Part of a small language model's weights.
Architecture: rotary positions, untied embeddings, normalized queries and keys.
Each number is 500 + 25 x the weight over its row's rms, rounded and kept within 0 to 999. Layers, rows and columns count from 0. Numbers have three digits each. The size before them is the row's rms in percent of the matrix's.

# down: layer 11 MLP down (transposed), 768x192, rms 0.151, rows 740-767, columns 0-63
# gate: layer 11 MLP gate, 768x192, rms 0.167, rows 741-767, columns 0-63
# up: layer 11 MLP up, 768x192, rms 0.172, rows 741-767, columns 0-63
down740 099:485543532551540435511521482451485548505529515510511524531516515502491568517493534500467565510475504525486505484482486472511492502509506463504465493447566470504524503516495492497503506507504477
gate741 105:505470536529454500525474536491505463548450497509474511488512496475544465515497485531487529476501485479532522519481469502537486513454507544532513544507488515542503503459466503479517493548466497
up741 107:472508458489532478459500454557509535471537508474535494455474504515516546518498465457520440510530498541496505472513502454464543528502534489448523475532486490474484545555585494505487470459469525
down741 096:524533498519474489499510499480460492488515488488520492451488483511493460548485528561522512546518485478498508485485526488511473478534498540468512528513496519508529485509488499491503465510518451
gate742 103:506518468464495501502502543498536495523546501542502505478463507524521513493522497493508460504485492505468503483467493500489475520492510466539439478514493485504469540539526458551494469525459493
up742 099:504487533504508477499568529489511509522498514511554554506501525524504494490483481552489443540459507501492490513502486478522474484515496519529501475524512497438479503492514472518503450544547494
down742 097:495517499514492478493460481509499530512484482511455546489489498523486468502510482494497473499531453513427489504507527517550478526511522485495518478518446441489532552528513509497509486482464473
gate743 098:527489507474506534529511541466467493520505511540468522519508516505487484498497498500498499522515500502450462482515520481475482514519513510510489527492472494473499559517510482521508485471490473
up743 099:484460513513514539496462465494512479508470491525518474548499533512481521524484500467527487453541500510469545483460515486506452501503495477480457478531510513496534503492537472508556482493467506
down743 095:510490504487492536510497511512469522486486517478461499470466530538538500482494524496493505484467481501523470496490481477503478433472536503495514566488481472538517540483544481546491475482494519
gate744 093:491482499484474504492543529480506490538487529515560523473545532516493497453555519517498531557480504501540505458525471440528526486524510472490495526498533474482526487518535505518512500462493497
up744 104:488483506522485488530486467508548494507485485496493499480480528505479498479533518506482552506470479485508462469512470459536505499564522507514470500503491507513524512492520541499517503472533540
down744 090:471497476512505527493514467500531485515527523501489515589493500515511501454469514457494488474482515533453507476486495511538523500453542507497541532491489472486477509534520489491511514462507480
gate745 099:565463518519499478515522523460516535455533510513525423539518495530507475533515495482465512497542505472496488528504507473486531471495525458529478520522517496477481503534497463533489506487487510
up745 099:504509495482463490541503511487510510510507458498512537491495453487524535475515505491465491511495498507494473518513438466498513491528464517492482506529503496457481496479510529463527468517492519
down745 099:489501490485498515507499508510475515503466549544509517489514513531535506510492498501529514498492497504484498540521480501472472512525495532508466504539514481520513492464466522500447534496531471
gate746 103:528467461502515457495499483506456490520486504512494517531513493512532491463499464496487514474478479534516516532512479510483473498502498515494519503519535498454521505541483509512517487479533511
up746 099:490549505483482482485486511482541460530481488550477489510504472486501515476499534480459510505499512449506449443490519483471503508508453490563530460473465534519482489480504498494495479500514510
down746 094:469498492517483512483500529511430514501530537499528506513442527533502507474476507544539444516536483472537504530483513490498456490505525517477511439487475504498503491516480530485500508501469502
gate747 098:538492481498537454504502482527466484507498512482512547508518467496499512500551493512523498522529540506504509464477494533464493506524464510510498502535534496574513492526484493535541492499508523
up747 104:486518525528499535511479470509526501519514509520478480438458493504519527508468524526499506461470496447506518470521488457524496522543550447455477549497495463470529497487494478481488509523514492
down747 108:480477483527525498511501494534485483536512494494454461462524481468502543514500515476447539520502479553535516492466493522479508511514521471497476516524506489521504507492521505459533490539519472
gate748 100:483516543517494504535465490485552513466487498535491497500515512524497472498517494488466531452497511488502495478545486503479497475467467488488504541490500504499525561524531491482517510543476483
up748 104:485504502475501458497518502476562477527523501479498493467474474515506535505557490496496525522451508482492430473480535506502509463532486550520548539516471491520492509523504468488484480540473462
down748 104:477529481472503447506524509496461454513482466495576513524509488500514514461538506471489536520481532462534458514462492505498495486498511531484536478507478471488520500483490494498517502433524524
gate749 100:520475522497477503535448499498522517518454503459527523511502477508469490492512491497495485480524484489522480481523503454567465513508473499490494502479501483555514518466516518505517483532529497
up749 097:476472505460469540504474499476471477497517517529475478478514497505523498524482516492515496497473531473501519534510500488554534520498483471500483467487480499497491527422494464482506504460502498
down749 097:514499492474470486525512500487537460506436501504506527515529509497524519447527459497478490485492488501464506511504488512473486500504490501488503491473472516497527534517556503500505496497493517
gate750 097:509498534538499515500494504520555493517494512509531466463544506512489491524532499455499511494500493471492468485489542487477476504507508464499453524548545481502463482478538506506540483458533497
up750 101:511516505494518550517465512517514494476509468507525500476549455486444460530505507478480521512534488459528537482504514503511437504497505447496464433497467502528518537543489525502469485511518444
down750 099:445483475557496525514482507499509563543499503514546512497516484521476488492520520468508470469505478497530532520491526481483465507529484554462498515465487483511481505472447521476480483469502478
gate751 094:490503523500503491519470494525501514488492508539502514499476492548502496469503491492523559454521541508464442537522507485502501510561466509516496485478476505494523497508496504496509517527462497
up751 101:519509498475439529500470497513477495507496479487499497519519486505499518457509474526481501506556500470469477521503474475484500532502522470486492511494494476452529509509500479491504534506496515
down751 101:521537507514477475541532510487511516529505478476483531463490505453484537487550499505479489554452457540504525493502504503493516478458494477530540518522518467481496521509525519520490518498518490
gate752 105:477485464507478497473542506498487490525485438499487513505532488475553493530537520483524484534495492531467505528512479481464465516487515487495481504501517494453482511472492480526494529523485468
up752 100:530519489505469484476495467518529518508498463516490527491501521486510529501490513545414517479540474493458516499498532476520503516525532505521507459476529486552520471462522478446485487531475510
down752 104:462488482524494479471486457548448515505485482486526483466490464513491507493509511514470508502532520486536539514532516506515520445493483535527483484459530477483533510477496455477508541514523534
gate753 109:490496511545520514548522504504527526476429513502492561509510513507513483494522493527518518503535447447504514500499459496521490448489507480516491506496486518508513468536491479489524513455463510
up753 104:516507515540491485502491506517519501480509542515494516514516493469470470508468528508553553530496493506504517480475498460469511486486471494556514554512498537505539517507494533451556495500518524
down753 106:497528516506498513529502470473518490506513484501459488475500508503517523495497490523498478551492476506481520486445479483530488500478554538513430510493518516452493466514467464476564553507467476
gate754 096:534444584504509490495468486495484475504440521498491483495511523478468497461471503498449499466536520471527502501494514479472492509515531488508496491476513516485501501504549504505519496438500498
up754 097:534519479525481502485472518480521480489497506468527481485495492532464493493476469497470510497490503542516523508518530492505485492494520490520514550464505505509494489520503517496534544490520522
down754 098:502468496528529514465529486497473483535502513492485512463476486542485500517520535463452553470518520481562495468538516483544521501530499486474501521498496536471507465515505483475478482481476539
gate755 094:486490496466444495435512467481543514514499504535522490495507487508519529517495547510522522523469505481568480465471474485477460492501479469511483491533518490490428520523503495493509505547528458
up755 108:498516524483480499460510444499518515498491455495523533513524526488462488493498538531563521482448514514534501474472476531478494514504520525487530499513496442490442518506517472484478503511541476
down755 093:484494553509474482486531468475515505482505530465551489494518494484497530527484478495547512500469518484531495513534475527515506485444502507557494485506482499482501469519480506439485474508506502
gate756 111:484479483496501482514456511527482494438496511456495490520522472486460479500542489481525526489539471492540540493486473496488490529496507519488533528528524496467506458487479507529513481537480496
up756 115:529480457503481547501496485471457503465490452477491443496489529472463545502507496509473494448529492541458502498494515476507521518513511524476514506542491493467531470506477512498507550501484464
down756 114:501485512488510526530530490484483496478519446461485480512511514464523452518542528499452527513487509509538512494506512528516511524546514478521506519493523534505511502495467516489492510532512488
gate757 097:485470530440478535499497490459535524538487456476461513524508520475509505460483498493453496472505510526527494449530546524519531508504451441501541491462497481499531498512456492497501480530514491
up757 092:465492502492475536507476490531516472503489521510459474486512501455506485556488553482509512499504502453475524478517473536486505523492508494475435506501481520493457501539496503464502456490510494
down757 095:488532511508458536467518479509547523483491491529461517469518519532451518469497514509517506507506480528517538464490524516575540495506492480480502463515515468494467533477503530485492513539475475
gate758 092:489531516495507496493485474479556555501507496477477498489479521520493500497545512475522488503451484471470523473569516528471476502517490523533482497495482508534524492497520496455529480517517520
up758 095:501474520513471537511474473501473471526518505489484460466500486480504486535524528547533498541479526462484509491556531494495547474506502519484498478517504514543524465540500472530499501540526485
down758 097:505509465476488497502513504482551483449490511474539494473511485493506524475519498520485479524519507563505543531472501463516467469509520525512490517506517536456483502509460502479484524491467518
gate759 101:490490509497478526501455494460494504444521471511472490526491500519476483507513488506518548482493517525515492547497461500499479504495517508509545485525517499479488478534462516518502549494481494
up759 100:490483546506514479507501498480528490483483510553509480486555489523542526483501529496491495496439507510507493545549552492515471459491506507486515485501517524509479492495487510514478530500504491
down759 094:522527527516526516462542491515543522501513482469484479435525523518494476492500518483512484486476482480448491479514507519482523466502540535492481506481511495476508532493541515500507483515489511
gate760 101:494475501479523494557512450515538496496520516497503488522502518495536536498556481508535471479488518476503501468505487521475516565523515456520540484526493507502498498532517485499520509482471508
up760 103:483552505479462504496475512489512513507470510457490517467553516499542483499458532440490472408525515465557511432533511479549500510492506520483482498533500490509480526487527496461517528471499513
down760 105:506473476503465465506497548521469488534486520519519488429498506503496457493509526493498472504487460511483506488524476469509488498462528518505518543542476468458478466521486511532475521509525471
gate761 100:480446539496536498478493531493514488505463514500460524466511488534465535521495527523508499544524471517552555489520492486519565486496494489549467478545500523517514473523477476511483514464536489
up761 107:500518416544475486509477520538521501517481482520486536520472494481506506475478511520487509479476480497541508531482459530522484448531467461505509472498530517507522541491463511484501474498505469
down761 107:565529551497512520511511499484451487504515506480530496487458508474543455501475485462502494483500520539500468497457530486482504536502481477483501498501479434455527540505524476524473497497482528
gate762 098:504503540528447490528495456491473549484487490490521503475559482460517472508466497523508499477488507505515428522495527502517507458481506455490470501507506432484469506490474488498563481470510496
up762 099:487507488516503535532521503532517487508509527499481547498520527477530495514469509495540475514514511478543468525504466483500492505473573511536528536518483487511521491504483485497516481540464506
down762 101:534500514503496500501538506516532475497523463513490499507479535496513505465515480526475494517501454497497533494543520506482496499503495488523496490510500439472517513532503477468458480525491524
gate763 101:487542463503499466476513518469503532538504469481479500518483461527518490511457487545514473504493461470491547544481531509483512486493479462506511498501493501453491517473494493532505497478550465
up763 097:532496512484504484468534485459531510501468529491497539481460525528525496502514462465532514515470470460502516516499521490482491462504525516471472453528463509480514487496468472497449519493490458
down763 100:478494513496488503492500469494499542487542529499455523519470467512483536498485526480538483497458482445497521496502541507490516458471501508471456501490482479493514503434519530502497512460527472
gate764 100:561500492504498532519547481445497478438485520514529501512538492455485535502481520535497482520462504514498487473565484486516534527486485484481488532463490446506537481502488471464509501483499448
up764 102:530494503467530534487469478493548504514458440503502474506510491489490464469486481479498503578477542504550546511507483508497529533515519482494493502524469499468517481541520488495494479515518513
down764 105:474489535481482522550534441469496441451496505485548522533539465494484557479482519525479488484477504500526505509506548470537516512511486474538513477478499449507520503486523530484488511475465512
gate765 095:532553526514496478488507526507515464465540520461472531517521492532526474497493526517447589532494506438505496494498500541459529481515510477499451530491509485488510475513496514492526505474455503
up765 106:526497474514476491478573498496480498532497483511518489499457516507501485532522511508520537473515535478465497552544453457470486519510499510474496520516477429486439504502495573478518518497497485
down765 103:503455501438485513485468552529512501517494480497463486504487530547462464494515542496474459476498509523507486515530510488497532506509502505524489492486505480487502501495484457500511493467521491
gate766 102:523460549525478499455503507518487506515536530549498483476498497479503509511520500512490468483474535514523504492517514510492472510494516488502474511517514501493470489521507507500541512528518459
up766 112:536483489529501489502454511513519501479486522518489548474517510501480547525492493546453500538442459493512507471488468533468501479511488521463486490437506507487536467513460477501446502521521513
down766 113:519517488525474530514497528467546457499505500448513515488484495501454519505488467494499496530529496535522509500501500542419459494507483488525518436502517507513498490508444513500500470510485469
gate767 094:525513523437577525523492503479507485535473479482479525541495531523507510505478477513525468463495510496531477502483524488511510475528527470494463514502507521511531481500496468534503500493495493
up767 096:544482501512501449496527499516500525455514501497480496495501478530481475506504516470546466546534484496486502504491483501513475455492528423500528471496519504507451467488506515503530504509556466
down767 097:482523449487447460487485491502527485520527477500498511505509530472458516519485467508522530518505475494489506507510471516504489502478561493527488479489538518509458528500485539488494483507490541